{"n_layer": 15, "d_model": 128, "n_head": 3, "n_kv_head": 3, "head_dim": 64, "d_mlp": 512, "vocab_size": 4096, "activation": "gelu", "norm": "layernorm", "norm_place": "pre", "norm_eps": 1e-05, "positions": "learned", "qk_norm": false, "attn_scale": 0.125, "bias": "none", "tie_embeddings": false, "parallel_block": false, "init": "normal", "init_std_qkv": 0.0442, "init_std_o": 0.00808, "init_std_up": 0.0442, "init_std_down": 0.00808, "init_out_by_depth": true, "optimizer": "soap_variant", "lr": 0.0032, "lr_mult_o": 1.46, "lr_mult_up": 1.27, "beta1": 0.95, "beta2": 0.99, "lr_head": 0.00884, "grad_clip": 0.5, "warmup_steps": 200, "schedule": "wsd", "decay_fraction": 0.621, "decay_shape": "linear", "final_lr_fraction": 0.0, "batch_tokens": 32768, "seq_len": 1024, "doc_mask": false, "train_tokens": 86620000, "steps": 2644, "dataset": "wikipedia_en"}
Each number is 500 + 25 x the weight over its row's rms, rounded and kept within 0 to 999. Layers, rows and columns count from 0. Numbers have three digits each. The size before them is the row's rms in percent of the matrix's.

# down: layer 6 MLP down (transposed), 512x128, rms 0.088, rows 336-388, columns 0-127
# up: layer 6 MLP up, 512x128, rms 0.125, rows 337-388, columns 0-127
down336 099:495496481515499447505465467506492496518510460500488500509481516525482509501490531455476507474489491475487510495438508547524510504534485481471516475486463516479503518508508521468464495526440505493485515513505489533471535504537471518469533484497578504462501497530460515475519534529493505536507458512516480497546544481462489520532553483498488464493477483489513527498489522460534473485484
up337 099:456508497423531490483504510500560508500504519497492531528526522496502472523482456514515507448498486475486512504490481529513483510525479532542470526496542483545505489478526545504504534488496454505502499479524494535529498513446489506527493499549524472477489506479512497509479467502494513503494521456515494505497481530511532513472504525513504472552544500533441496539500512497494523476439
down337 095:520429492503453481524464528499465535492514509502509516479444489533495537539482545504492489520525509496501502542491473491478487500501543513496531494498480490484500522495507444527475498519499515489509506475498521493475505530550505481486520476484498527578492481517481501487497565492463538508526475566490471501531518503476522510515464492479476485493510484472514475505511516471533444510492
up338 111:530495510550538492489515528490462469517541510496541512463523463488514450509483474483494484510494527536487473514496467483499508496530494552479487495483519550526513477510464546506498512529480502546523461501529506499528490479473499465511518511477522529542469479479480515517509515486462494481498521493503515465487482438476498470489549497562436494529502491510491477509505471484475507528469
down338 118:486513523488442508469556506461524528468507529490477521497501496508520539517484487489469452477489453503529517485522512509466495482510476508537464492467531508511556515487501476512522529522462478468510516502491509504513490543516547519471500497489500480571495504508520485492502491518474519475410485487500480484504466492507480491505503544525493491510492523496466545480561498509487495458491
up339 118:481540484504507533497509487443518482476532456516518496523457493540506487483482478519524516460535508490515493472498527481474486520454501543511480483458505500444539468498490538556487541539489471524483474489513497475453509548503491506509520482512509481516513476495458502453496524528499514473526497461547545492487518503540523504505530465505523495506523504507533473517498482471520483539479
down339 129:520469497457492512460507525509502462493519495537529516515486484508520537499460468496504489493524500529525513538471505514469518502504498515509528485492486522493427515508471483476506510506535526515505490535487512478527512492481539517529460448501510497548494537489491458477480481430540478452518516513453472528479495515532515516498463475505522541505506464515523505440516498511529485457492
up340 100:495506485443478503517471472503534479475526455510525502520512474508497486503538455486513481500536528506498461542517515508462491498461514495498542527528511535475513525502479468484526500487498455512502459523506479401469531486508488485548515504463473485510495495479515468524496517497511518517488483465520465487544501458501501489498512542478463502464523544514526517500493487555499504504496
down340 114:472452521512504472447527481471492499492517494492502527470465485500499513487493515495537515492508480508502524511519501510499520512480517525502476467510474473482470443482500472518505458489544459511510491526478472502482480507534539459492526494517535531572468496493487553509487501489529546497490503499536531529426506504540503519508509454524528504500527473513450478509525469482502470540503
up341 096:520468520504496503503515534520512506527517485507507526506479468496483469508505507446542456471511501469488507539483528515490512499514483475430530510500524495548501510529505541487532477476509467505484515463527532446536513514459524527524462522490504423462494499496527481485505487500525493518471524550536500515510482487491504488499501478501482527534522532502531492453506464492533478478548
down341 102:489481488473520476436528476472502525513506504511490486462517467501471496491471519538543473495503499505525491485497500495517505486541506513503511482530494470473487474473485511498494538470538493506503514512497524515561503466486513506560500465467530523497488488518494512546521500496471530523526502482440545507478453532514471461504498485530523518497541511483474542467492473422484528493530
up342 105:520493512543513471501434499488502490502457468502516468520520522537531565536475439522481471496510523503459514514484488519502496489515496472521522503514524536471548462506516505505527459504482492467487500479473510498474472500462511481508531490525536521575531496466507478522537501502500452518483515494484490456518481532505532503513542535477496519530481472494512499512517485520468480495475
down342 103:513493518495475481477536508506505555517536519462506522517476500508545504463475510527500475516527506490516474543476496512472483460541548471493476505484490517464497513526496541529468551499516545495496528445505531471472492488498463516483513514536466498496503533489476495503547500503487535506538499492482461494494531512518510509553474469490494493463483533457509474520490497557539458487514
up343 077:533498529500452526507495477474464529457525511431503492471474523449521520490492488476561523521480528562497476537495522516501498512504541517499503470485480463511488516493511450526485524487478457472489536512493466477513504493520504464471532482501470478487513508486522543483475548470527449502527495502525531490539519510482528462520483489498488489526484497485520498480463486484516529478498
down343 082:493526505549507480502493490522522525479492446567514479488459481540471427496481501505481489499511494490464486482495506502481495506515464517545475492517484486469470495498542508511507521496553492511490492490511480485532501538509496486497499486519500474512472515519450463518462492518477445462498525495494466512480525511546482489465482502431525478521527503537543514500490501541519482451511
up344 096:492515480545458499532472464527539493490538500468519516505498480524487525492509553520476475479488500514475496507532477531460482529527531441452544501529539507462498495519476502488510470508495530509527490495510521484474539502483504481519520495465464448453470487503466512492527532468512472484482489496504529505504471547530502502501480535528534546503512476481519508497537497468477488553510
down344 093:501467520497502510444475500526444526492494504506509479502493548506504506515475461483543491513542451545531472493490467465521517494500516546508493490488499518498465509492484448483488517500512514496529478445488493451523486514510512481472509511540506548551487554468508529503473515514516534516517463490517499497513510513513481463529515495519501500519514489430522530516476523489557502472483
up345 093:527550539520483516507478469508524457479474525502492472502501492502521527513475493494473502558479490523460515536491479499541508529456474469473487519538517511494484458528500505471487481521506509489533481466491533517493520533535531450518471470446445493505501497526513520511468470501537427506460503476509498478493543500481510507501500493506517517509527500477492513540543498450482501488511
down345 085:482439479474452432479509509527452492483493502526470500516545539504474520533517509514419536517511488492497489514470512490478551467513515536536534500499442512513496516503498492500465505524533476513503457482484511499508508496490521492466522481505507509516492506463490529490508507496469537535535510482462465492535509540520485528499510490507470466474511482452508535498505502475527505500471
up346 102:526533477540475509532529508484493415533452502478490487484514491468536485530501507523520567478504471498522502531492504479508504529508518481509497486524527491433497516462485501506473480451511525522484493494534513528485475511486486494504494470499513491458512493486479543492499479510506494494504520493562525472467478522525516500521516448528472454489499556481516483477519486507498530537471
down346 092:442474509501472508472495520536509551474521516492489480491491539529479520483486520448511497497467491517502474523468508483560507516460505512515510473489464500537476469487547438540468522534502492521502529527497526499507514546506512515496517520479484486524461470540490441509480517522471512489504510494495518506531491486543534493495511489458450528518497499517490546525491499496483454482539
up347 079:536458477501547516492483525487485500497499453505485495510476480530463485503492494532478452511522496516489504532499541508486523451510476498506482493543550533500482473483509538507547523461516500518538451437526512482566513520488464501494486518486457475536496481473476525534517506501507506544475500471490525466492512504527424525488497506485510517512481502523521488490485467512478494502471
down347 082:482505513508519521472483467488520527541482483512518481473492457470494496523514509478494467499536475475508523485486516504474493541490477499553459529491498488525488559457477454511529511437525527481505459516469500497513522506508465463489413468502509529511529501481455520470522517508490445519475531529458501476478486499504487507506499537519487494483520482507485523508497492547484525524500
up348 093:505493444476480480525537519497492518506521510457521538494477497520519469524499466535564508463491524510520478556487495523493489507528552532537491494480518484513510523532526495530501532496523475541464537513537492490489502488488526508465558537522492460451494494489485543510473503494462478513473513519479494490487482456477474464474540498499483476519494490525493462483518494533507518535478
down348 097:453490531534490505479487497519505494539505508478492566512468458474498520501525514430483533507524517498485508530503453471484492492524517504503536462496491486501533519467504494517499451478491527521493475492505544459522521471517505489507503509488523463533465522486508516509533512482483515513523512472442466553473509533486490494510515457499545505549527490455493489532496490483522501459540
up349 106:531531470482529480500501547459485477519469501529552520496476506470497452487479474482507512515501526499453503520494520457506527475520485521506463488507469502472515507463498531482528458521477465510501489443507535485506496481515491485507533475502485489485501504499469454513513471482528466506490511469528496445484541460489492501515507504502568494496539462504484465525498529521546464544482
down349 093:547491547455509537485455522479468459504503486447516495454504486507519499461485477470462494519523496531496519492553516535525486494530465553500486468533519523517493467482483510491499491483512461523506530473517485527530515534554489521523447470506498511489502529484477483524483515499486536491530476504499454472503527459498497475493471532478491520487478512500469511542510534524529513519489
up350 089:498485513476506507482421494524557516485489515507517523463443501519507491498529472495532486474518503493499501521482504494541518504528454494489486470509544510499508517563531517497501464498531470515478524503510501470490487534489502522476533512485479493526480483524483487494516451508496502495447504448509530510553524464488462473488462485481497523463485515489517501499555449509468496537534
down350 090:456543533483449508472470488513506496503507508534534447457499535467507468469484498457527490514507453483530478435540521484507514470451530498478473509469489502465517555456510483479560474490444498482491488507515485464507504499488517481527447494529480520530483464477502537504503542510505518489503523487488487494521490507513499481513488499533487498515507489508487493495474485484515519454495
up351 095:484531473471496495509529520451497458508498450418471522538529524510492490510488488531514473474535450501528495463526495510473488503482509480500590537498524502462497502513518469526502488539496524485522460473488505515504523523495527467531509449512486472494485457486500520501509526497493500489500514465548529481507479519458488507472455481510509507487499508520521480498530512542491484510513
down351 099:496492482521444533520553521502492489477499515477472444482483490542474487508477488497528485471483511494489483495517482474520477533470469459531513466500485522495463442520504508511512512467489490509535523525507532564457504501514519546477504486489518511542509526522526521468456528518510530491567492487513461502474497487502488541500501508549505471491527516479499531493526471468533501470512
up352 079:463516471528503518548505507461507485494497507476476481520480499532490544495487459486529479497506491462435488496514486554520519509529557531513466478484541541501475518499510456482513533474529535495500475483487503477505552507517525518521503509462488494507494521526547530486513483533498543532502496508452513484484442563459508484511494485478491518511494473507545508494486495481489474523521
down352 072:533525516518474442491470494519513486455507512531482480468553529510516525511562533502489515454511512501532485465473493513480500519502504489510520535499503490503529496528471479499476449486520459549436502520527495518504486476536502499493498508535470511570489499527512495514505513464499477540479479503504524523494583475514478507536484517508504485516494510507476531503484508522532510477529
up353 106:504507495491521483521502456509484485516500484500521434493500525534518514549480519566524490490501519531463448541536486494480515550508487505507512481489536486503468513469506536490495504498524501489477501506517491483514550487501511478493530510529486506496498471538506509492496499528508449467436495486470471533468532487515458457481530515488486528507522462533495440474469445497489524515503
down353 103:487514536491484491494491510526483509530519545472473479462504485492532537544479511483511561524512498485482486500534515504484525514539525490516526440500519519551503500520523507500489484489506492507471484467515535518452477514509472474515498514479504506506505509500533502494572513525505557518471504490467481545501504514515489508496461518440473488509534454496498479449490527461518525441491
up354 095:495488507532549573456538514488496479491516511509511513492503482494542482456462508517531532516494525498516470514507502504475463488479495471474516490500519537508506453480454523529462507508488521490501469519493530472477493513488507470515478484521472505482521510466508474506529469510530479532510542486522570517509520462486481473515491501506513485544469518514557486564489469499495476468462
down354 093:501518521446495444496465485512477484518455493557500504505455505550500450504470478507480524504515514478503491491487492487523538491517529562528488522493493451485436524535470521480527490509462548474460498500496501511520493490550536539475491483537479508569499503458490532481508502513484503489478479533469508482505495473505502500516508474491530479470472479475521519488500484492514506506499
up355 106:533491513520502484502543470443514470455468483497506468519497485488511528502520499549496471494502460537474457485527500502491472505496527521538498510528495502506490508495515503503503508530501510437474533496494485457478531491469512494478519535459478479486513478482499503507576542515535498498431502487483472502524485519489510506486504478482503466529511505571524482514491516565499491464524
down355 097:492483495438505503416497518500493512485517523486479538490516493479521497508531559466488515537491479492549513473527470511469494551496504495536517479478540512517475481514459510474491527508488527496539471471457488519487527497526495486486474483486511514574555495477501489527524465483504507513505484495482521542508472526510467518512512520476512487475503510480502495525519493468493445520459
up356 083:510495513557465520478507479510454490500489551481499484470485451471511516509475472524504514488501534529510512538499531541518532482497486495489493461506530546504502498485503470532455506456545463497545544497522508493473490472518468516512524501503528488463515508499482505441507516540511473497474505448516498526492469505481536488528509501461486515518485516511511485533511466505496517450433
down356 092:453495518475519499502502504533483481464482518554520457491518447477487480468485493512540449531503494517463515493473484488465482524511504509502522492478494483480460505509504475548511474484472521539485484481505480500519498468524481500522516482485543443551484537523497498470466554481484524533490478502452495531498498451513492535472494527509525514462494536513494522475474469521481465471515
up357 103:472479520559509539511490523502513473528529503493511468467521544487531487482436508532499466515512482473512497513495489519472539553441507493448501466496511483518498458514480517512483495500507539496506466453487517529509515516497510455485496512493478511521485466498497510503517515490474500473497541510481566496498535471505478470525526496507482543492474487511522506485525485448429492491526
down357 095:491474506480499521493489517496501536500519561503454500521466517511491505465486486483519518524496459498477513491537520511477501498479521525506461507502520491484472541513521490486476490504507530498512462470494544508520500477536513548483541463465494504567475522482506511478499483457505537531539508543491527526517539483443537527506461467498516533489509500513467506549542473523528490524460
up358 086:484488481468485518520498467532532508509529510442513537513511517476458510539505475502501500528484513477504520522471514530482544510477493527538523509537515478539484509502491508520508493478479503489526474508447485479491507505519471523528494423474441424485478517505516534500523522522534490485492530515539483498520463457480522485481483471479520515542467485498504493524543491485534518509483
down358 079:529486507477520492522502470460491501527504537489465453475464485508490530527503508480548526499489503501496475480469522504456524501475460473489537451499524493513474532483517481462496506484516527544532512528506513546522510489501476480502511498557500483554515546490497468513497467470479498497514522492508511509454474504536557489544491478483509499497478498449518532495519478489471486450450
up359 088:471492521492469521488510497486477513485470475519511514524522470510502492444470507495509503505517508492445523535487506510535471448468502531468539454549461544509468472450520515489555520497533473526505495501510531482451478517474499506501479536487449512511509509527488512521505535476472503473508531477492522499510523517531495509470528484518480530522536492488527451490488467450528486518520
down359 094:505542488515487496487504480511540493534569521512511493527476492498487538442492551494505466517506542512531519527467516474498515509500511491495526545497478495472534476516526492531524510486512518505541505527524505562472519486509506447505430484541505460473474521485492477505485517487546479499514475498500502531472502501502511493481465531501533468497475501448467513506490482509511552466481
up360 093:508481469576504504507522490474510481468480508481520523543495506491492514540517492513538454490510475476473493493507462527524470502503460462492542470528509481483475465499468482519460468499522508485528515538515511499488473577522512484493512464513482486458474479519527533526536447483516495476443522499520504503470536484484487459533524490506505486466504517545521517522476499515485497511501
down360 104:477485489476512514480516479496518510483488465525514461507467483473497466484473563502475488493512497521523513523511516489472517486467494513484504519517509463455527543484489503492515539526504540501518500512473536495458481463465524505517534503490512478589513511513501487504513525524536502482493485523509492548547481479525485523456446500483530449517487529487496527471552464479516528516524
up361 110:493519484475527504504501537479526503499488465527532489454487555512455496481499508518531570507499514489491494506488477475473444542464483478474514485467523509512467490465488546559504524510499490514500514467560496511523503483457464511516512506501504517495492496442511495548500501540497476510501522491515501491510508482496519499484477508498543526445514525548468536465493533517515486463517
down361 113:529515489513501509516495523487540482473517462522483510464500510530474475501479522475497538545505500475514531469499505496486491545498473497477532472458441527458494481492476533500504510503508493484470497485498506520479509501480467522503533519493524523484513553519520519509551547471478524530494462428494512504487506474532517516489517498491464509459499524470480544469441515444473508468493
up362 087:490537494475500516461503493484538502528511536490502533533442526475503466509485498496519503538424501468509559523514517530531495520468488531502514482495536554506521470473476558490519476480510481540482493504479515510467490507494476512525486520479494470461465493494499516509454466487503493511495510506530494452436493518499476519541499500511500528500483493546446477487523507504476506490479
down362 094:494471519508437429513483483500485496502507508510513459510508489556442526509513493486535494459498512520542530495487460503522486525522480497509500490471507474491502493474491500438460494521492492492473507496492484506489517472527486485469503509490476520562466515489489525497497565491494521507509468517475513516504524553503524457511471455491503524463518465445477489487474515514538481474529
up363 093:501498459465458529468537452499469468503510481462527516534498499508496463521516459472503540491476499513520480501495495516506507519511480480476512480444510453477523515459534506545501502462506487502523517466497474493535490504530503461529495473517477482420456471516488516466528511469530496503490514526487508497508507523481516492475485530536478538499479518498530498556486534520547506513487
down363 088:516496494522437497514488526500488496485489496520502448463479492501469539488468508483505488494531474482494517514446500530505540491478556515508568490492482508503467477531469510481463487544499495528553464501511468484469478510515489516491561497477473521500510547495495487545533537516490491515518480463475521515499504475488563504538490485501515518479497477457478521484462481481495505469530
up364 104:490522485508542516492482535487496451519489502500517521518504514524530505509486495535476510489520470482485475520515461472497463530485483520513531488503494494485547506452523488443499475504498522508469503524525502538488472559492501494455535540526513468510519476473508488531503447479449522533473532499506551519501484494517470467536498471516493440556538463502487468477515506512485511520490
down364 103:496529519537468509500528488496497506510463462507529515519487490523503490476469480510495509493490515486509489512484494488476472523489522488515565542484489474473509499500498462543480487510500501496489506524475494487508499499530510477527541502500508499594548546506470489541480487484534477445501515462496422520495452483526525499493515510482486561473497472496535502513522533479526497471536
up365 107:548555456514507488482446491499474468471475477480492525516522498523484518528462463477500463529493522509497521515472507519537486505492580494535523532520509482477515476516502487517478488523499531506468469498492466478550514501479545491513490468434499481514463497501545497472516530482491484489515498496509520474512480454504535502518520493472499522550527465503476487531506499504481496547500
down365 106:493500521519518533547540502505501581486489497486502456497463484500463543466541479483472464492499505507526521523480521522523493532476488495456475466489497490473513481545492526494502459495484520485476506521511514534461452492520470529506528463501486496522498499511496465504509496447489504527498540518473523509472500569498465528505550503512532499486486480443502496498505494529514481540513
up366 112:547496488529521472474495488495517485503508522458499540474522488495495511506497461532514520497558492458474491484518524478475520520499481529478513477536502447522480493467488530560469506512508504513526508509461508496541455503481510469509547555513497491488480445474493506493465480502514515521504530498496518539516471542490493452479458537474519471480462482560511488501484461496507501524503
down366 112:521517514507494463527502469532530488516471506537490496504526524526480520523470477512512498503459506482472493522478492526518483552492447481480549488534513538489546528497482484496492487572485505473481544534538478513509553472467515512457512516512495494513483459513464496514475496509527523476493547496524473528495451480495482492521473479462474489519508511457535502479486477460537518511515
up367 099:514495497537497501486465518467493453461435503514470463523492514511498536502476498511495472531537474502480517484514513502511489528523540512486520486529498503510478445501481503512511444509511544491498490508504519492502468541460493501502520519511520499576539471467503535470492482520460475499483505522520541458468500510505511478493502463440503470450503503484532471531521499530489511492548
down367 098:453443521494462486520524482530490529523517498476528488496494520496510499492497504524513487446483478512498457532524497523477485518493497497522476501464493500505503510508484472484478512558531499490526524513483492489469526480532503530459548462499510513553534501519500535480475502492507549551460480523501453504537503502453504474497486520493506428532477511456497533511443493506522513498527
up368 100:550494490520487495512447487529480478540507513461483490503535472532503489476511487518498500461532501506515503516497532481500520529494479481531482499474498555470477497459527472502519494488485495484515485465554516494532564543517459498508499537458452497500484511539507531529484475504496499529479511471521522463499440537493496522471496512514539495495532526503434513484502483498488457500465
down368 098:488503503538525521509526538489518486531490541506499478481492474515456567530480466508554520502562550483508514489510453485516504500525528497522527476531474481507471492520483472527497461473512512481509479458479472516518484495525539509480468498449503521534447519488504502460516503489493476487492541508480504497464484526536469477511488492480499511489524498488509443478468504529532494519546
up369 097:501485551502542555487522515539511489520499506482549485533503495505497497535519478526508500458509497510503521508486460490470489550502496475491512465460491500488469541504483520484514478553522508488478545547544528496514494538530475547512487523463490500458461433538488498474500492513526510483541468547515462518491509462495482482489503480495459515454498489505484492484507531492508513521511
down369 092:459515510465483477487498497496521513497472485522475496549468477474520473503498502521471475510524525490473597457477542521485488497511523490483529485507487519482533517537492534500500477482500476494491496506493475474495502461450498458513559511542494449513495546524464494514486503471501497507510479486527443484544495473514503518528518474528481542528481511497504531521475500490503472464531
up370 098:519544530475509520490482496526474444497489496508493511534559499490464483488524492532514523536502501510490494522520538526468467465523501501492470476469565501485486477475511462523473534538467527499534454505494546518514531490485486526522504526485511477493523489504507523504436485486518522509489501502531483489536458487512504516481479547495490484476495430518493466477536518504493511543467
down370 104:485507539523584479496490494507522553503478483523542495514515510473505517542491514495562472490518490498483502519480481512458477508511525481536484474456458483545520492520525499518511538485505517520491511492546536491502496467529509492513476503496510512511484512494540459508470517484502475495491523446525544485518488503496489525504482496441524529454506481493529550531505455525481495480535
up371 098:512493521537443504476499521519503490534503499485508532525518523492494496515507517537516476509493517528507475512486502507524486470551509528513545486439494531554508490487495506507543530503495562534495463445525484517526510468502455486533467514455515520478447468514481480455473439497507496499506541500500509457495492465501501473522529474486510487502522501478528494478507521493476506456478
down371 101:499463521526473507497501511499515497521519497514485506507499485489513527487484515522482528527468531459426547486516496527475489503474470559500504528516516478502514509507525503531465454519472492494468490523522509509454515479521486481525466441542484517491464499515459475523525499444482521497476498519494568517494538515495484497482502527486471490510473450502544463469543484473503485507526
up372 099:510509478497503505481508471499489547443473495489515475520495474488550525534488467517499466460503507543477515516505560540527532542481492457505477512516477519481468464496522536531491499495513497487531514487540478511489500487501471530560450506472473537455500490507506520493534503534527472495490485512487478520520495493493512551476500531504472501484473529531480488493497462490489572480490
down372 091:492483453534428487534517496483496559489510501492501492524502553487466513502498536477502508536492539515481494520515488481492465494498515501507496504498526535470488489492456508500451499519484488521450475512472509463480492526509499501482507554526505489548514506500452528516514491503479538503498499554526499509548472483487532451483554468494425507497508472489485495476490503528487481484484
up373 102:496561485484503497508505510514496471528488503492513511522491465460483476497508517512490523503479461504479530507514497509494490500499559519469492511480523536501502503513525512478491558478484473490469482470477507497450532531498472508564518527497528479491498528513521533453489489518523479470519527512481530531483456504555448445498459484525438500487521498528489483493524542513518446490516
down373 097:481501567490511499526465487497520523513484514506507456521530493481548505474517493490479478484482439460550508531459520506507540461475467501481443477484492489497533516544476506490494480493471507500464491475487495450515520495491516487458415445500509499504505480503501493466468474481478539493501506526531556504498483502488518509512479510521530522490466487516521533516516496479491506519508
up374 094:522490497481507492480543509524472460506535495494493469536452528494529549527502459531530523466480520504497508510500523506505529530471491480512475530470483472501533565489479520512530539498485457520487504513490454524487481520449478519484530468553499501471506479487500469460490470497506471530516476472530485515517465465484506501508516511471498479534490540526464509512475523551544499494509
down374 089:503463503538508498520477518529504487481503484500510501487521527469481485491468508482484474476555519532478513565517486482512453471556489490532510484479524508498509472540455461516450502490514487530484455470479533547508508503529551466484522547465498495548514530516533516530505502508473526529499502511438523475459510557508509504508477492479492515503507484452502520503502498493508508500499
up375 097:504529469473495547496535458486453455523480506470531490543492537502491516496452476508495535475500483522499523472472528486502492498466483484485556449467527471546490494525475472489501527479506532504508469485528522489470496489511490470532485525464500516509495458535501526539517505469523498504498504476454489514480523507518535474484493506553542499517484492562523499468519456516484504510490
down375 093:517468464490495484523479512472479501491477515498510511482532510524504520494516491487468506517517570485502510520460451520462503499495507473511542545543514511539497474496515464486494554478506454473504541534444473512538493511493493521506460464457462517497531501479459479496502488531468502518437523467523496465455464516465471496506489480526485514489499486496517535498495504487512537511507
up376 110:522487514489476526546481509493468541497511455537477467530506539534462447503472508495506472500504463532492508556485506532467489530498498470479484487512524538527506477543467478504535516514476519467506507513462496468455510511507493466495499539498467456494485470509512498498531532525476485507469511545499504503517509497463500475511501564490476517482499522525508540488537456501473459468517
down376 109:457463528445530515460548452474511485476520526509483465482480473507490472467505488518510519555490509504509488483533500488503513470514539487507495497512534513520484506533539486511487557474504514504532485471452518487532498456507522569496505472474511532488514515476446511473498524508510506502520467508494550489516516521521546526475522479478510548527536504486490492497489495501497539468492
up377 103:505511443534516486466489494530559453484511474478523564497500515451497482480452506494492488506506478476489507516526474481496486494516504530529531526462541502519507493512459491484551509450491495479455488499476515536507495508467506465482545524521525461524460481495492502527502483457554525486508527517495507520498496519503492459527489508522510472515526450521469509510521486535479482532517
down377 103:486500504522480531496526539471437488490535528489521497500512493506500510501511504484506491479513491511556520536470527507548524482485542534503510467488467533524454496518531508485510448533490506521482448516520491470519491526514504545519491456519481546470497506520470516503467499503547506475498518514480517535516502455498521460503538467527495531512522553489498447481470489469492490464520
up378 098:512526486497496535509537480485490448486493489485576475512496464509507513489481475527474503509549485533472518499493544485544466504468457513467512491506514522487526460476538545475505517494519510466488495507498488505460514468507490462492519487480472504513475522490467529550521542486523500494538512480513475497482545496489482489505434474494489476488470470551517533497518524527517490516454
down378 092:486480505493530535487473492484505485551491535527469517492539512445488518463502488497518538534515467463516524500534513536490496431481523510473517509484533505527539501511488523492511489459484497485549484478502502525473492502484512517545518466518510491483487483526525528534513475550528520518508506491474495480478550519444495522516535545479521517508492503508510529490486498476457481431506
up379 070:526521503460450512524513535483473520489513518496514477485513475550525542508463467475498484475527551516498527485518482508515492542466455506522481494463478472555492481451527492489489529532469506520491478526505506507512515494508463562484487508514538509537492496512499472529462497504515513510462485502480536521504451513496487468468503516503496523537521467519502473478542555483531467492495
down379 084:501554506544518470498512470519544457524509507478504496480530517496468417552494531526538485520510518472485499507476480485482477448490506495491501491516492533480514458509512475507489498524522467518448503528526535484488496508502523486509454540552494459530501494498490519526524489498446479519511496552512537478504487510516506528520510560495526465484488481504456495526485503505504517489498
up380 084:529518519470482531529494507489465482518500476476484470469471527512508488477496533486498518489452496487509469519478472506518444536521474500516511502515510486479516504505531526512510511493475480530483464506496491467485545542502479541539514486490527436472501493499476509471538468517515534480510494499561533535547480472467528479489486507464488485505460491498470484493461565526516508555490
down380 092:490494511502467491481499509511497528486481536560506485472514506460501465446485531527475543468512498515505502503447484469494517484545542507488525493530525461460538524503474507509469474496514519510510494482486516499450545507476558514480505516481509541548451500495522469489508502465465501474514464518513488506465482481506498507534461484524472514510514492472487550488458525509486535475528
up381 098:509471501511445492486532484464549538489453513471500466528477471489517459498513474515473510503515509488491506526500487520516490549449464475526471467484485480500454517524470521507522488496526480493514517483485446547487483485493523519485498511521481467516559541505499543491482458523522489459467509502517518481561461523483487489484542500509486517480458510509530476508470529498519511509519
down381 092:540495511511479480517491507534521538510474527478519516484493490523513483536481506515532482514477456504505516483499518486496522475505513492511539511517449471512483501497482493460483447525498456475528516493506481515478512503487546511445512513522497516474485526494513534514480491582521519511568483515513468482488545493475510476480522503512522452484461467525477547537500555467479531512491
up382 083:480469521557478485531544515467494498498502514473531503483490487523499442508455525526519524541454542494495467514492459476518506532493497488500496470482480495507512526466478531483545524508484500512454550519505507470487484516485532514503520489472485528409490490495494511525508490489521472536480513532508546480528545497496499474476514449527507513517488498481513490484510467491516539506467
down382 088:475501494512498532506475483500483490468473433512483468479465537520505477509525483504462476496520485452484500488483504488492485487511507489550485506481505482525467480512509473510496548538492505553478485476525533500500523499533485471492465520512540539530464493515509481464442469524495500526519506464442462488509467491503549528517486468484485528525527486530523483511528493559483528522528
up383 102:499484518534512480467487531493500528468513464504494480524541470487510564477484450544518532520545488473469532507446498508518502495487470515546493497476491442517485472495495544487545462514491494490511524509490491486510490498505542525533534470504547437498504494501513505475520524501484414480490513450477501498493526496487477505505476475494524515517508489503486460487493476496504505511534
down383 101:483499505567536538503475455506469477499479447535506469476517508475532531487492494483495459522546510551488518487542527533478519491507518520488489429503500489504488473504478497505509513529553492488496427534520511516473531485497499516475514468475535522481504550502478471483495508468506531510547479466493500505500503471542501494530500495501478504471495485498512533499499541492541504476496
up384 097:511459479507490492498528482505485483493479515501476549466509446456509460516483477504534553488490536472523519490509521510497506542514495482501460514497489533509501528455486503504483484464497483535530466478506474494481488494461480530506532507533484461470494506531480487476477484461567517513508548513506448488513455508536492501512516534545514518490490547525494497553511503528459522523510
down384 099:504496487522496518514521521518520540512491503484469462548517549489488546487512517541524529509503465505496472508482454516460526489493522500509503499473498513510468487569507487514498504522478531477530512476514505505472519532517501472496511501506521492519482485546500489444450510534493550469550464524482518483487484521512565491501503513479477522468486499460544537508488516475531538463537
up385 103:476496526546449506537484489487520448486465544523517510487510516510497514534486482481498467478471508498511533524533483504543501533488497530500504533514506548507416419522495509492477507522496549454501516525522517499520526530485444491504504474509485517509537490530471479525505519471471488454482506534527516492540518506498487503495494503522504493484450484475509507524522478491489506501478
down385 102:540475470508507525506464516501496446512509490509517457500494456545478481494506526501493492474499488509433512494531506486475506514473524532494504525496503448497481531497506510471508526480497467437519538488477566457516564476486516479480483523491499524501492526491529480527463519500520517470517476477514509516508497486466507507515501457499475509550548492541487477477488468474512539533517
up386 102:473549571511525483501497475501503542500488506519492536470481491517514496465492502496485470535476488541489476530506508525490490525439469484502476547453518518521486479498500490530506527487483516522472482478513517517480498479510522545518452506508462479436520475455515527474494501546492456530472501480551468528500481501459484524474524517460497495510503514551499505506513509532485507486478
down386 090:514518454516484471539489525492501499474481502486504479486524552505494502512500551486535519472491488502488486503481518514499519506510500515523500432478489508465464479516511473530477513522504495506461499472486489485479494518521537534503531496480497513582431496487482530508488493524505543479569515508482520514530497476492494468501534468428484511467490508457486500489493461486531457481499
up387 102:508521515464474506484495470480511472526505491505558524467492494499508504531494461475516486534488488541473494495564509540495479532498519467479459483514502514496514469475497502498471550518470526479501479491515481472466523488510508468502481561493489522479441522519556547478499504496502544498499500534483519514523476497516465497496506507511496498466508531528507504457499474411474486486471
down387 090:475497459472504511461478483505508498499521480466509482481498527514487450475521501491522452498494540502502490485457526457473475461503542496488520528438497525493515479520466507525489480525466490525445490515423557468493481533504492479511490464466488486443541487485464485494509525526499496472505518467508513493530493535532508510497488475495522503533542495486474527498467507513473525497492
up388 102:450515514545475498545480518515503483476454524510514487527447503517520483500489494520486481514506511442538492515491530498547496519433471464474506502503536541502488539484498489476520480485479526491560507494521509518514485469480486523531513468522466456518481474492482481453541477476493474513485511501511438510504508503524507494507499499439558476522486483500511523542512506486500498499513
down388 089:520457472518493522506490499510474449513509511493478498463517522511528475472495518479504457463483444485472510498524537531479526498511442540502434507505530519507541547523509546546496512508509519532519500531500484541505525494510496517501497518520466472495485509504444482522469494508458525518520484528463490497542507516481524488527474477524489534523476498490486543470508480489552512504527